config.yaml
n_layer: 14
d_model: 160
n_head: 5
n_kv_head: 1
head_dim: 32
d_mlp: 448
vocab_size: 3719
activation: "swiglu"
norm: "rmsnorm"
norm_place: "pre"
norm_eps: 1e-05
positions: "rope"
rope_base: 71000.0
rope_fraction: 1.0
qk_norm: true
attn_scale: 0.177
bias: "qkv"
tie_embeddings: false
parallel_block: false
init: "normal"
init_std_qkv: 0.0533
init_std_o: 0.0
init_std_up: 0.0533
init_std_down: 0.0
optimizer: "muon_variant"
lr: 0.0136
lr_mult_qkv: 0.7
lr_mult_down: 2.0
beta1: 0.9
lr_head: 0.00464
grad_clip: 0.5
warmup_steps: 0
schedule: "cos"
final_lr_fraction: 0.1
batch_tokens: [16384, 32768, 65536]
seq_len: 256
doc_mask: false
train_tokens: 318100000
steps: 9320
dataset: "wikipedia_en"
Each number is 128 + 32 x the weight over its row's rms, rounded and kept within 0 to 255. Layers, rows and columns count from 0. Numbers have three digits each. The size before them is the row's rms in percent of the matrix's.

# layer 3 attention output (transposed), 160x160, rms 0.193, rows 27-31,58-63,90-95,122-127,154-159, columns 0-159
085:130119094117106126071086066116122098117101185180113120093087117098184161191122135083157191152162157149123057134136162111150189151149159167115142109105102184187156129119062120214142114125101129159130138087108117083118100177149139152132104139163070138149158097108156112130083136132096156108163158155171114124207064067133167128150112165076130136128103088160182080122081114124129135155119152139144121095113148143108092080114222157093156115135121147155102157109134127095109110099108160
084:138059143077077121098113162122098098162071135142093076146090104118172148080139103123140135152093152152138132173116150116144178138184127183113135158102145154136121077139095148166140055148153157124150115098111158183124109177111144149145196058123160190172095210110091163147143159158148164107104093157072147096116064186158086073086145128142143086133111124116102107128062112142122135152129121129145072153149088195117190148141113119148133123176111149117119145149198096154127149091117111
086:152127152109179106159146175128109132117126086120095161122130145115134155091052079130178143174134193120101027114144145106126123133157078106136100118153088122138190103201115120126147109135093128176121114183127176177151114088160155179096104106137132133200131145136076186158150145137149102096113101115145148166090095058074166131101156135132146131123199144142157060136154160112091133155085145132101096118099102194144084138158088126208148119141176131140103141101156101121142180150085104
084:124108123154143189150211090105087151037127148175077103100174124181146073161143084123128167134131104099139106172137176142120187159101114096134140104149111098109164162146168136154149148106144115214179134098065137160100105135069084207107149125089089168093096094133173162172103184119106094073152098176127131148111150136159128136134113187128118140106180123101073097124153139162160129153071108157125107080107107084143134140110147107116109139129154092157126175122111086101107090147156108
083:115133107129078127110141200117124098123137150103152118118124126129127119139121178163123149119119199136073105134100148059173134139122126158171096166112119156099160117060099116126140142082130080031158105145109094082073122134139118100087107083074157071176135106110179129107141096119137127135113113131116123136113096113137039183128149123159123144115159128120070149132122168088086138094104100122098120191088150175156157114182146155101120048127124098107053180094183045118152157125091103
111:143123130164156114078145144130152093102110134105149158112138143118135177166094116104115128039094129151103114123060144104117125119136166077132090118158126122127127147137189165172132122166128159132149144213152125189231121173133158157162075152156125134072155165069146185127162116089127094112118171117153143084111099129134102139126038079128082071112125086131188147112111106121122159194131158178125114176142097142195147126114067137103144084084131165130130162146118114119103092125190148
105:135136070168115095082133148170156105164178080113117132142189210082129093122110181150138076142094146143105151165145094133113086110098114146164188115134175101131169138136135142093150060137173105161123147130143102129122158161020117153118099137101145156108127140067163109111192156098105076081123130161124076131122158131137070114146144126096136177123139168144139150134149101143102132162110134094141146186207146170117160153116087200131090158100135118083165100085130131153123206166109106
106:076165130175124144107113083104105107100152104133171126136148168148144112061157108156155121105117165122098101079159104107130155168115093148135116162109177167114122126104128093192093136148080087088154127102125126068040157119174135114092068159107141158075168105119180118193085111155101095145157126099174118066099159147093179126194100127132130151146186114140170151118169163137119127057138108122124141132151136077158098112151144062135167184137067116115159179146080129098176156091084123
106:127141112154050092138140173127079129184146128156157132152145094144105120182180133136130117173148148056156176092182074116065151120130184164107122166112101129172087156092175116144161141157166093115125130166118137113119101143101122127127157096082123089111100130127111121102098046114103140172173160117125119145138050091136099114168128098179073126161161159173098169118084130149203187093125118168191160161158179113134130116132106183141105153136111085174128167121156199111115107096109155
112:121124165140132069087132134090112145175183091158144106159099087134091170094095150159131137085135137175116143087131066152099142129206201133069097132090166190141073153179075174131158122192157179066108131147129092152105122133093191159123092116143183147151126164165141084149153095134157140134157091146106104149112087113130138123143135049127112089118119179115151117126107117149083102132132151155132117168091173118178065079133075144121153074152110152129126135092143144160161141120102199
101:146101140158107106179159138134119194098129106124099183147087123155121130142072129102160077174098137110157114150112144194130160174110080092115145147085172123171143144130104174151155064201090132057134089173146176109190170102079153110175137149147100154126163123145138186083129152130120104118200135159111113064100064143141120080129126051149152091074149171124165054122111127120156120153110122155125171179106162141082111132101127101167119096152158117099126119102145113112176076109127118
110:113108158126066121173140100108120146139092143149141150094135137096131106106130114064132187149122152153127095167116117114142114153075135141155177169190137167046137122132117122124152105178049096145143109082143138101115159140098110118161172138176131138161078122154125132125139127111180147177153102145152123114172102065101129103180149214128058169084157142121095113118150113091079082097112128089158093105147074109071081178155239138110128121144100148141142098140135114161107134193112072
107:153196209098145135219123172105134137158148103148149163134125115169102166098083157131121165122126127143111146119125157104093081139100139095135135099085116112060080126073103136164116112126165188113115077127173108164113129165150186114111153131097122120150100109162099152134136084129125102167118085065151137127085116183099151095157087037104153059145175143068106107134141114155101122042113091128194109086145123082151078124148131097140134157146088084110148160103163112106122085166151135
109:145187119168154124108093101090108125084119121116103145128099162151071111130122133119140136117108146092068144107135136135147110127139184174189082072098159128092108100097164121083154172120127122146135097118171121126187078072089143182127131110117126123101151129138099102091095133107100127155165107115123102165155204135125135118179131115124113130091058081119131094102124122100188165171138153111110119151129178092056121103114113138107108125126196086183024112127068150091204151167211104
116:103100126124100190164074102112185098151121145151137116040138110110108096208147119153100143106179102119163117186079145167075100167084102140114114167106148123087112128174126134146140157118187099089122136140143134095118169124156117094176123177174120126104059109082168113128129181117094078151121153118089081112166236175113110114145104145085107144102124076096100136145160140142126139083159143067144168076151177078139121124092154172071128136160098129105090119137126127115105156153156088
105:133117125118166111176059084142166116109083159174138137151152129098120138156074155149087077133112092103131153127112129100134159102077137185129106133136133158154177127145115131104126138172120130109087160136109153193113091089052097073160070159107124108108151153110119105107123085109178171134098090109116091134171181099135125086100143145120091120153093155127162232072143101149122097153137144178188129053062090185116144151149143172157076152119119097107079083129143142159142191174134158
107:079124104101164132120145178091144105114136187115129065073158140059123113128162150077087150156183097160148169125130135192085066156133161151079118069140120078162162104134117123128061098142185134191108133077084179173089168091115118083132162108132110140080123129127115128120108142129154085164117104161124082121154114129124135127093123117148129167148126113176155171147161155170164097173122134145181104070111078111149129048157130122151136133115115199072141105174070188124128138119149097
104:112089143188172089114195114152102110129125058157153161144100086116154110094128112137168127074182180153171070078089175125088104141092120136131080106146135156110121109135097059101105118053102145109163154120127149167130139090105111073138153191168137099125164093173158149141125139067207161110127157093129154178106155096115089107144180170099132180111101130142139119096174179168156161138156147135121185159184074136140177140151107147126155121114126144120112192085141103159124110085146118
116:164103165141081141148132138164145154162140078117134090166175113090085137108133108188100150142077049113150165135115128145122147114132153099155087136145134077144157142164166114136174153140144135076160171104152140120181127099198132142148171133192134117052111123169114142171157064099123078064111170078122210150094138143131102254117153210128103130125089129150081115124107065154098151138182086124089137124155132153150124157093153138103118157102112150131120151125128096130161139129127141
113:175125080107131129131161109093155129078082123110192117147125125127062157146162144099122058116165086077178149128152134125111083102085099085098141116108147091163131095138132151130064159113147120132144221144103128109134117088085098128193098133190105224097096160174119097096171107172185111128158132148158142166065134151165107209115130084112118116138139135148112131096113111141159113112121196189167124145128125123125092154110155142171144101118130177123122162087177146190158129115137070
097:122078167104129122054159078128182112143098089164120153144112098124119112163164133099099187142111135136090133136119110138173145122155167148183116149114099152112066104141111179111147121116147077120159106149107097093139185173018082154108189098142079134090162133093135160161143121113095171137090088178160131104171102158141127121146095132100133097170111084134144145190137174096078182208098173101108119183148081101093137119136132114056057149119096146147123128156116150097119109123139166
106:144111125134107059054090130120133140143160092145185123147112108137158151093118142118111179075119091109189127161135138114151165141120122117100098147182168088179115128142146098178132154141128168124049101144199152125168129099172134173091145185141146132133128145181177131066095129165146112102115174118124129093144037169114138198136116141189138145147135082145181070164114158130163102135104163129100123158063139055121096177179125133088136147115160158146158105121075143153120104177141168
112:086127154128125126151110108113112132121115087106079134149192067156141137063116121092031150109115163157165167122121069142086122165132091088113122141117105070058145111121155031119104130110107116069124125130154147111118133162154127160134098180162163136094174113118137060187139076094170122073169141110161074116145116119114033134105141183112113107118128076108165120172174128189138107093113093069159123116143133130091146118109068147154158130134105130172141138142164192143112112121108128
095:110147187171178117110099148192105104045172112140120174125072119161113132091129126133158088089119130138098102083147141142125089089178072096121138161083098099142154123095075203101070123119133104165091156158149129124149107064171129116139091154133166143140169110106084080162133142154069129064161109131113130105133103122086078092129164138167124071172114111137123107072072099074165108121189148178080175093091125108072176133116137127104125154151166134136129076122102106121121142095120180
093:118099000158155122178116113124104164055058091087175126134132116155143138141157113134101107114147082101116078171095160125065124093154094164071144141165106175055124064127199098120115171156112075128127124167135138100121104063137117121103144154157183088079121144153163157110135150133134167197138146146111139116086158119141160090119142097157121128138151114118141125087116201139145153146110157157077113139151110123186151133127135060111084138140139098158098157133120158142123096099189150
087:128141100124129115161144203174148140162152148123132167110152137147106093204117165117103100149144103101153087180166142094163129078125107111078117097130088083139136161126151100095152098115143115162099104198169076133168153121134140132145078167110064026165190067145162146104139119087119131133116176172127107153202120067120149077135099141100116102149154162088091169145105101072129117134148119152098162119130190120109119125134124148124085107136167162073166123085140118130082052125097181
081:130120131154189155150118153148102214161095137134148106161123120154136154039146152171083102128136119121146108091162126104110139060091127105136182040083147112102142142084122113140076108081071183112151098104158078142165082128144140036119139070119093129110150160178144072071136116122139204114099154069153112114122140117188074143108134123182148081155101135115137111131144133131101111135173129137154140165046116132080126162151150104093129128078151150105107093126137082156103115108135114
091:097162107085110169117142120155149090156155135055145156111110115102091141131093124110089098149165127140046129083173103142114073148115141153169128098143132177145079119057122055117071132094166115101108142158142123116166109167195094044087153164187074098125090087133092079140101131129138154143124181120149159114161121166098139158162168096098141197133111119116142134146118120055134167083136125059076138136156154149141136100080138166147116125121089173135130116096137126167101109050122090
090:109194149163145167113104054121093151097132144119123145123152063115113078158138131126166119151131123095097116115169103119116193074108085120160127118172060138083078137168159137120174216152082160202082150117114109151141112087131186220101137150139101141119108097115077140126107137134166192127129102100134164139101171147133151112093154110082129145156147145083110105052082091133102169126162137109135161107110175108100102165110139116143120100132097161151131131155086144173111167184190173
# layer 3 attention value, 32x160, rms 0.062, rows 27-31, columns 0-159
099:100105107119100117136170122139121117155121142173068142115152143199111129115164071113170055127172141157156186147153090136099152123127121093159081213089133184066132126159098131118107091139098172152127119080131108148129152147141101081124113121110155073131101107051103121141132120145095092172148066159076158118112105063125098119069147122171069122111102147142134124177135144098155124103125155134174198167158149116124120148172069117181165132156062163099123170154081092148163119136086179
104:141117151111166216124110059138131136109099111136135163153144125090141094133157163141141177106145120237140113147133100174116137112206150130113112130183093155153128086116123121110106134116136169140152142160145141125173082196152076174112170112091158105124067129092129130054124116123126127139101106067068139137149115185128149150109111067153143050171118105118128071124140090131140104168118141090130132133117101136137046119144148139152139118053065127158120123076134206154172153155121159
099:164169115107100142083185114111181093098079146126126113128092097121046118140185150084129102060098131167159065172067110105063095135115173137109096164083129097097110125148167120096135133133152092107167143120061115116110158138156146095111113114142120123127151137121125153128081199097144085075145166166141137123124206142100118104117118136103108103143128162157086158161156131169166116172105082159087146117125095086084145142138138079112167200130180143117104090112077165069194114143150082
106:138129134127112115111131136134112121127094166121100171138148158193139161097197137100160096130158144166170209109083169172191145071177138169135178066116081071088121107162092105053101073120098141146129170122142122057128073133121096158095059131142144136120133115151148112131110117160127126153132109144121148139086094120073073166109100121151188084077168089119083121096103118150070148106136111159085096099166129096066157124107186130149130141124167113084125146105156191143110142092156098
100:128097139143118147182111124154146087174116124074164107139099137210161151110121077169098075116091076174150146160105119079124112100113197082123156131085146168155163138161118126114128133106084114096166121115121156127140082119167092133192136086140173144137172154171132141088100205113071097153130154160154097111148102089069135112129086081190156138112133103132156091134160128166078094108034131071105197140148186140125134163142117103132128147108171123117070159138170143127125119151083178
# layer 3 MLP gate, 448x160, rms 0.225, rows 0-17, columns 0-159
107:065103050098091105087093107167119147087146094181152104114134157059134086104099122128140125135132104140223090131069121122091147184110116121075131196086082167117186107120153090116128153108102136094141150150119126108130144061124159120165136138124142168122122139189103125175148046131177165142140092171173200132147111105126134177137140102125113104120107138109205075098175115105144145119138155131069142135078145141119168177135086102140115139091161188110172152098142139107134141157144172
099:063132128122078177057134172118110169109121113167119091080134156169113135079136095141129150131061126137132107118140150112137111125131187166122111045167124174135155149104126152159160115105126140130098134121110108071151119101163125098141125110098171122164126163213120164103057211090141100172086146110133124153114127094143125126134117151126136123119141114169148159092106123157085167120191172191133134146072119124061093141176152049074140148098160096114169133102141097080152148083095052
097:102151139190124183134122131127103128089115131092136138099146138120125066148116162101125136141189122103054130060142169120044090105082131081154130157144143117106188127123134096140187110119117117153131067156152146081067144168115156168101138152100141145135132084080170114113152150110148165135148062102096146093140153141120112096142240124156111149171142212158150038113116101146095187177115143117115138068148148155081130117158141141119102090174119138119138141175086124130139108116139072
103:138141132126130086073097141075141123144100126137136142134168130086055153057127085141077153204085118138105088155100112084161114131149096153113103119174105130146144098076089120157123136199071149122094196174098103142151186130096080066164134132184102149081125160150121205188133073111133117127121088147172116112136115180097141166124132111155093117145078135107109136150149129110131101100165124160078104132121186134124111140181135115178081140151131128104103134068146170099208102149182134
076:102158100106145146189150117109116109161128177157152112132130135108122157116155094087140154133144072179163131101119115106129106048153125150113126144167105123136180117110146131049120146148118129157095105171174153121119105218113162124159057085130089163099100090146139140183176112165125112147128143092131106069081115090087188126132150075177124122132088096075082074100087095119165147134166145150134116119117064123169093123159113164123094129186134158079089068122105160074108110084205151
102:106117061163114141100130160149182102102210126151137089135122110114133093089113129091135123103163133134106144100124159096147115156175175075156157081166147174167134116175096163103147063119127177104079126092132123151148169119138132069167104103095130060073143096166135178122127144099164088137170170079151187076074119191116139157118120140125157142151091118151163122111141127109155084151102219130126216138146128135114127154038082080160142084170115110132126135147106159143109116138139158
098:071100093134141110155104097107004106133128122085120125150066103138103072122077105110111113084145073133139107150162168121129114063164160155192145180131091126075124093102107071133146104156101141128130143098114085111092115106130069091078134107129137080157154122149155213110122125135120108135105116157048145111130092105140111167179192130182123156135103069087113122132168124127148143137155158096127194134074164158154160133155109114139111165201085111163086119127160111104112098129127146
095:157141126148080077111126118098076130103103124097097136134082112147160118172164155126119140154085116178086114181115122160117066124126114135096081183147080111148137071115119101172166118164188157138114111138162137119168157139121125104080118086131111109158109101069101055104210082120129134141104206098088129116147130111121168177114127017127150129123064157100159133123122107136140144149127095124142139118174113101079132188184090076099127168146173084081154074109093110164140134146090084
100:124161115100158153077131155138149146121124163071120076115099128083173115116054148084130132131145166118112171121138178155134142155104104149133098166142107123200134152133129081127085128160178123180097160109157103161123055130124211112150147109119127116076120096151079162150121138155081133131168109197097100157131081092069137048145132131089118145135131148146149126162095064138107111154131104134116143149140091130097181138048076202116145123163208120116077091169125150122162127165187144
102:157116105178169128148131136090131109104149135123169109077094140144167128158115077113153078137120140073099077117114149051131063144097115151132152089167144127132102203144143135135118171146103113158089134169087101090130114151125193122155118141151123093153191059177126218085147162160146133119081114115097110132065115117075133154161146157084147086163094122074125103069123134133155174145077101141117160057151169114087151123132168151154150149100143208106122155110126104180129108177176114
106:091104135084098151065090089074139142089092139118090167074122164198103159142121174148103079145119110057113102119084195118174147116102143102123087141110089135173116134156135173110126107081119115145066187115071105099127118189180137168105092113097099153137117108154094121104085163182145127094089075135097104121123085127099152102124072068168191121066189063118152111127129167140121135080170161152098092169135116122111118134162147115118123135144147076168133093127110189125129115095125146
106:094144098178114091108068112125147152154143049163101148150176165157136086072194143075117196157119140159148144136171139155124080094098163126130121084139120126099136083105150107164140093162132102108121190138105154149150162126124073168148131135163168142092141166127099197158102072103156114082106113105103098178140100141072100208187092138130140167130149132103159127166117111182119134137210116114114166137103154150070183123172116134105073070136129154177156156100156099124115106160158122
099:092172134081107130119131123121148082138128121086126125112157104118137169086118025141102134183155140110144163123138151159158137132134122142154112152147143141153181126152154071111098125108109130116148106080157140160091184081165101126118090067095146118155151179122148193116118159114138091119081122167164179125064151123105176130146130125156203179169132124155144123172139135161121145143126141203128144151102055096114195152095170136137116144129102063121088053146087061037137150151083129
099:124116184142101126160083133118124125182138146152074136091090133122121171105131166090098145200121096110152166103139160159190120168163163098099114090099078113111114122115098093183093095129110137135163069121170083143060115183121126164152093116201079135177143160150117147085142169109194158179099092151110140179145121064123131151066055109187157151121122122151146112108196136125142141141144129149168091115176135151128075112115155144183106110128074092116086127187123103131178134162137115
099:083092102177055039110114079114092119090165190153115085155148156103135139076163127098157116085102138133119184160094124158138097152173137135150177204150108060100128148105141131154116128091093123156122147088129118204092107111103129089124128163116170122093126121100128160118105173148122047136167077115095136149135099164176124049131112106118106103084131193094121135137134124097136157107176124093072100168117125178144084128160095102185136124129144132131140103120173200128113129066116118
104:117161123132047135100066151102140145112137139150124140174179174090149137165125194137159091139144109034146125095147135135099070116103154129076159113053133075183142134092160080131116148137106152060100173143166143164113118119137098149080085157105117118123057127104087121083102126101147089061122116091045098149181137100162103113124113097138098053125176101126144095190123143129129112133132148119087103166077096148086100152151125116077090168157129139149101148144095124147126106109083120
103:165099093099129067140153097135134095103204180128102142113137169131127134115207138150149158134130139162105090140075124111181094093148097087097106165184138105139116119123187120083125068122152129171161167079136081190139135095052160119192081084109082164102116132143133151145140104095071128144129159094109116130065136120211138144185103108119099143103038153122085169043139143108139133145120156114101111130090115128169130143120096121107152112102099159109159128098097126064144153131089117
108:148128139165137179126164119138112067115090144139138084163097143092117134174192128093158117109109163101098103114133120134123083131157177171144140172169160149118080183151107139097161161131126186148139111089158092132099151053111147143109057107121147120175161155097111115074086163128136074093174103127118096175085119104118141105146130128072078100125107110118165118090111178153162000168142115140106137155130112180107120131139083101143181158074146103176119165122113205166133104137117125
# layer 3 MLP up, 448x160, rms 0.216, rows 0-17, columns 0-159
102:100059051151124144156144132172092163162163182143132134093094125146128078113120099142148110163166128115126143155179079110150111160129074158153115109147128106144056128082070138143120117097073112116181175122097046148147103110138098125147113097087101102121082145091152128144165129115061177134073160133084093138127159137111073097139158079159121084125122171073129164100130163132157146085130141122115139143180131146125148163074153065093163158170160131088228133127135125134075082115095140
103:188104169143139136200119175137122135108143163116154092161093080138130129157123116092108128084182122106129090157120127098155175176184083116174104161135136128120123155102145164113078135121138153157105089105111048117116173130063118090197133094086073137127080163098157100121164127108153088095128091150164168112092128126136143137139146082106122134133155199151148136180060149213116160108106181144167183158149102143135116172098142145160154107133146034158139140057112141086131130145157163
099:156099188117090144101181164147093147128139038123171125150109129066149173149100180189043179081115127122139210127135186138146115120169115125132141169141118128160176096111149140133145129154104080142095146163136163123192106106086027136125119157139123097123127099129134202143138133177132134125167105091136107156087147104106169180161139155131151197136155132123147094116158154133118136161165109151100129201137143093137153122129117108130123101117094139155057129072101130180125099082082095
103:109079129097118154165123116193132095097150135106116103170101144135182116151082131154143128080154160086081148102138147097129123144127115089110097089118200147167091202143137116112138193101139203186130119100113129140118132140170138159105094193126195143165091156115185073141113134151124117154102215159136118156130140118074089125118179097122149130075068082212128126111138190119085164106108159121115141164154110124130156161075153114104138144108157133088196156149168090142092118179127115
091:104161155103147098116036141102125113073131156112109092083149165184158084112130195128137092093137077094120105101138145141125114211171131097107171148144102099145125152123118072129096099112097063156151178124126123131139146152151159158136181138073081100126133115080201166114114155126110121116107083134155160128128114167183100143155142124108091111079128159136105140131140121141094102106090125151116136146082119128119131206067131142161134141140160111255158145100089110150200127081165103
101:104104060127080119117082155123116103036129129154111160127149133129085073116137076143112141099148150116071110056116143098148110141139137145196176093163147190169136167141138160115155122134124118119108164178081111159170196138068092107162182160052150072096138146090122147080152135151165138190131115104172173115126140199078120160084077143150113115124100132136150119088123141145105122170103133104118184145175189145170133155101120098123132111170141069183131121149106161147149156096134149
100:164141151139145160103156074145103113087128181109151166079142125139069155140146129073130104080083125137102160078137136125107124108091151142125126156136138074081147094090118164118119140155154127164137090148137136062150111150127160131051140157115084094146138122101108104177149093153132168120148133162061128115195146123100201156142170157099167125032153162182093101180124123090136082137134125095121081136112118148119201168155151107164084148134185131215144079088154156076107141107168151
094:101100127084101147120183172146173141121153099184134170118114072104118146173113164132116159097183112118143175141137151139136110146154117113088163112144144128123127122148108072192114105159203109122113091144143180105061086108145126177120164076121081185173135142106115105122158088079120132149130135085205198126138122139158068117132149171091122098132168118230149147135135143166148143163135133135142155155127112116174142062052118071169158145075095173149115127146170146118098114115145190
096:126099103054142139153178110134051150147122120107143124143117176105161106157144197120151135119136122098059188121142149162159111090099140078152096140104135081161099144158118075110061164178132146172138137121083069125134125166127089112093118105112143126177129167116157127127102126100101152140098094112120173152127096128134195162146167115091098104117063120147126069149156068179085138085065125114129107179084140209100144106154065153159180109157170128165115155215141151131132124135140147
102:082112115144150106109120124111132139163085153172126089113093141102199154137155135105107170127160109117107159151116137167119163067083167136087065132092113098132138080132078150087144156056182130105058130137142162118120148047135142101094107143092110158138121083164081176159104180185147125128146104171071128074111125111105105159120136118100131152098134140190132082144067152161102070135146131131180149099136091111189196093069146100153174094156175132122085135114098134064146160143139097
106:106108137136158102136174147143119131133151134131150129138041180103120128093143078112123119076148150107115141138066121076134112149115101163103124105098101155162078106166128137143118128189133125125110115137168078178141131097067072120157158153130096123139140108111081156118205056109127155086143114091200083163181166106155124093138166110140105111167136123114181080077073148086079132204101078142077100072159170134143099106144129092124129131178190123132149110118113095196144078161100167
100:158104173105138148114158139096140154136107172099156086139155081178124150126130095161112087175108102068110113099136123146172148192176114091135100152087189180109109162159111144108152112115136153075102128168114104126129095103088130047157177104105109099156134130185188130048115145096118172196145117088143150089112143121102148134125123099170166042102210148121148100089111142091128142124164143160103111100045116148188109116127175102137122094107127156071095139172160087122144144152120169
096:151080141116088123095187103093165110180151088070092091176141185128114118135158116142050082131135186189095086078172118161161117137153168135152115138092098067137103110091129081111132187096128132121114132177138106094163105174121108102140121123147087120046140123093039113142170100092129156154194123123056146108159145093085123086136135112125074114129154127097111162134150113072134114139103162113099129203089157133105096138097112149102081123083149083097116069163114114114136129132105124
108:133110155087093108154182134074136089145121091143160102135122165121142170104135158077111115186108108139133092158156169096139066133076143123120115132148060132137091112082145128144153083094163167152162108111129090123082036121094089152071106153078129152195093132162145153106139157137126178158124103109214171120109191097137117060106137116184179069156135142172103097107194120133131154131148131163148157132189126169122100107078110129083095110147169094110094141151116115124166081125079106
103:131082142124142172081144122113119123120178113109157117160165097162142080158077172099164051088147155131155157133094132122103117122034139218068099137146101107129100200178122142123190155108151107159103082134186112140129179122185094117141124102147128089176137099113109129161169147166128138104129097176189130120107119057098080142107147103113146099153098109106105103119112166159119150145152168190140117086160080117117107069106136113152160142170183181135107132104138172178112121109077157
104:131093193053169147080154064175161110165163162097120150135118164156124166141145139208157167109119152162150117171115149185135174127154116151116122149084167154130103080132080121166109208103113157174058158128135121188137149091160128096149139072131118097144119104123163152165167125105048174159125133110143163148124141147151155137123149143153146142152069171141134173129156155093131146103072082192150178113146129110192122144141094117081146138152195154099135119112147073127093116170119105
097:149119086146133185098052156148169140162164109113147172125127133110143156163141131119082128185152069109097076117107195147133058108135135096100118144207129167132102117156136090150130117100124130139126158154083100123101092126124188125156059146134104168142109101125124164144190108153135162187137146044111111117156140115108091082115095083150112091146130163070084173147126153120100123071161086189168133132153119123140104173161147116118147075076165137099123113078096223124133078147107155
110:108129130170169127107180163137132123108128183113067153114140155146124151117155083147122105143145109136113145102197112158188079082176064060080134161147092163082093162150164120116053101187125167101144132155161108104125141111165128121166068075166071124140181160123122084155128097128161133168152137099127035115091138096117127125103091141141161057152149131114195102073083149164135124126144122142182110105112153145062081134103137128152112092135131164158155101094110186168151128097118103
# layer 3 MLP down (transposed), 448x160, rms 0.146, rows 0-17, columns 0-159
110:130135148170136159179128126120131147075140131148085149168139120152145211147193156111147117123106115094147104097182150161137107112158144132114184084182162150142110132209119146128156089156106191087132186103107150149190111099144165140135113139142115123135172144161146144074159163166105110088185165141059118107123094127178119092138103189092159212164131118127108090108117142068173039169119146132134106182086135111103122129103103170144134139083117091111117115137117129168102155052131079
100:108126168129101112132167210140155145142107111129081109134106086126139168182093125141156107084116074123166152128119086150122138143165095144136048154095156113124146130136084102096127079117110155104116126132091092098159141118102122081127116094072123158142152090123114088085137103171116150168124051109178147086097142116165103118114046185111099138104140124131164106199111185066181177143155159207133164100150110134144143175147102107104100178095123107141187150138155194091136132094057159
099:130130164110109170192126151102161096165106114140115128154081161078145165112062160158068146101101150125067091140125132124136098108110173096138164081059151135144098113150161143054131108176136145150205133101093112165124174136121092104122116164105147110165056092187072119105089104136102165060126074113090110122128129082140126138141102148109114097097094081115178146101123131106181120117175111125166139118120074109118166150209177128123126138128151170085149118157141196073097133099137182
105:192138131144143115130093077162102186088128151162129117144110101135143102170146096106149085184139161132125146157137127176155110121110158144176098153093156119159147133136114106134152130181106119152120180117090108133123103089140153054145118174098185165135144146099150095110157096120089130087138114078081142127184099145126145140165124115157059123169145147144162181111084149115106162184159187150122165080179097088121062108134108115171122161126118156186167152099152236090091153073066075
091:113108171097142078088057104050136132120118129104079153100084167217155064179076156135137133176103130128135128092163123070127146193174148144111154137137146123145128161152097096131122103120145121089135174120127146117129108113170165107167134137106096181099135168075172157121126119073156078126164126201114113154087123156133110097177100103136150138111130123078112148171186073113130083199079086102115142155104070143168105155090131097136126098191124132185173096126110136101137113121177113
100:171151180137154099064182126148068166143157087161125055140100123114131147097168129164158119107108151122132122131142076173100132161158124147151143113175127125142131152185124087162092145135131121113148071133126150045088063092123167141098119116119136116141041138173183074168138148074098104120098115126160150121182157080131110090118115120151159122153117153146110149165186150162184140067134090100156152069152105112121135170130057124132179147166078120124096096081123158105125098089057108
100:118139104121127161197104093049078169118135124100166091088098105102119126146093147137130118149144130101104165171106162187124154093078150164177156108168069156127115108087067096112148136100082156137108150109124155138124105110129077100130100108078099130163105120081075172112108097138099123164117076167131149136104070095117102106096200108152131134084085117093113144056077116076154143204147153121112177128212136125095139128098141169126114138131054087167143128134089144084110183158098136
101:138066115127171160116103162170143150111150129122123107147188179087138105158094188156113152088146178102161135098153110092093104121134123144124157115074110126138150122148097089120098096113160100157164132129108036125104130149049114083178102086188127140139128189073183140135116171141162155121116100083150135196083081172180151090172163161103111132190132084099099105171135127054095102159172135133111135123090108174177171085161145114158141130135086164171139074122103140124148131120110164
091:140140101162151201109139087125148125103124166108174130193120104129100128089140089148107120147089096200174127078105090108157076146111093163107163096125203123170112083140110150109100062154127153089131050148107089109116122153120105188105120127150110084122103089158189125144120119081152103109069092108152137107119169177082119112124139101134105135102142111126121109093095129189110152066149130131156162135117108114168091139150205140184137104146074104198131184114099154187152131114056165
100:105135120111121095090116071097137077128119139097120121088130186126185170121120114094091147116116197113129105120062144121145189136086138161125158101126126132093087178143160149116122134109083073131148080123112121144164167134168120032101161095097081090103130097161096161129072077158149171132108079151121090144092128114106162159106103054096115161158115066142145055124103139114129102139124195104182114107131104144161197117109128075073111140124147165088138183095163134178112180106108099
108:070090122114172099141147089120131150140094121179120061170084207111075106080151175190140126114150166124173125158092130119142118153107099141129148119090079123163062157103143119189117111146118156174103075132127157115106130113108099100102079141100113073102108106098116187114140113114111156123135154155168131135157185113064177107089148140080154174112148097088129134028191091114100125090142095149135132144118142147170053131134161104180168093115164121070132150173161145102091157116116146
102:131141113137068121096168114087139117173135102105131166146150129165119049118162076124094112120174077093081161126183123115156169164129166155144124172132109079093158208136125158114149093148192160160198071050107142129163101137171137104137097141130144063176163108149167155124073155101133156139142192153140094137090071135144078090101127184118125123160121126122085183196164115116158173154134151122118165156137180119135114114095104073174067142105159154124129138109140115162150128151138109
099:104126105123116076141140134164141135139148094106152076123132124145152166143142132128165091159138137132108074138098117194131134105198090109156093126129155116134125116089075154115123095055109146127128116140150151086072057167125128151086118187153122108121138132086118137148158124179097074157109110129037131150132117163055100146115155176128184138133138084107140201068110108144142151172154203090144131111109115165094093187131118149046098114157105112042103079137140075166137072151122116
105:146088124144121077172130140136137112103112142133138094089133135148189122171111162144137116147172113109089141118156133074151144086115177145100189115159149122118171137109185109158122128116169105137105164132102137142088095175096147213072138139131158105148101083102086072101139167143121104173142167063133127171170146154158148085127081129084131175148116128138074194167198140184134159090151057031170136139139106157137121067109079112060135106108131107161144205126119113120102117142117141
095:127123025157147083068147111192079118170168131172145100145148111126129114097104144123151090142164146151158195179064164159087131141115116104129149164132102076123149170160146125145160164140121164090071160107137113151098088136087119169084111086121114128087144169046114135178135138104165161083151140170131055157122046119122129101125184137124123103156117181155169101088199151077131143084150124122161127145106121132132135069148140143170101110128171131128177111141140116116166072121144088
102:097160069148111095134109140104196120101124090138169097157176138120103123127157124139185094156126106181135135115156112063140097091111111151193166048131170078157174164151144195092114118175101148068090127178098133131174096113160143149145120117124112144135096178170095180090108107135144081112115142159155102081164142131126094169099135137167100156110175131146128123117067110103123107090069198124093130137056127173109127138133124093180135142083101125179081064091130124174135089180127119
101:185056115140141166161145148138128104067158113125147095112178156097167170136106113142166112124097164132063190152084092158163135124112125095157140108100115133170134181127147142120089069102142081185111143157145103120201163188141088135129148150149172171146130126116129171087155079161071140157174098148093079113130112126130108149164093104096095137106097129055150128137103177131195116105162091110177132083145113114097088125176121194171129130172197114187138155099124131104084137128151173
109:081145155132132086156114133058096117140111149104109113102154115140131200060133163167132104193114065143170118116136098138052138141153087165122106126099140160176114085089163155176051169110137109072192160157116107081092165160105116110144125137163159101125083113115115156110103169183152154194096115086114137107131116153150097131139143098166171136082132139136111184118140100145108184103153143137137131124119139054154118115155152085084108083116083180075113101120197053144127151101129142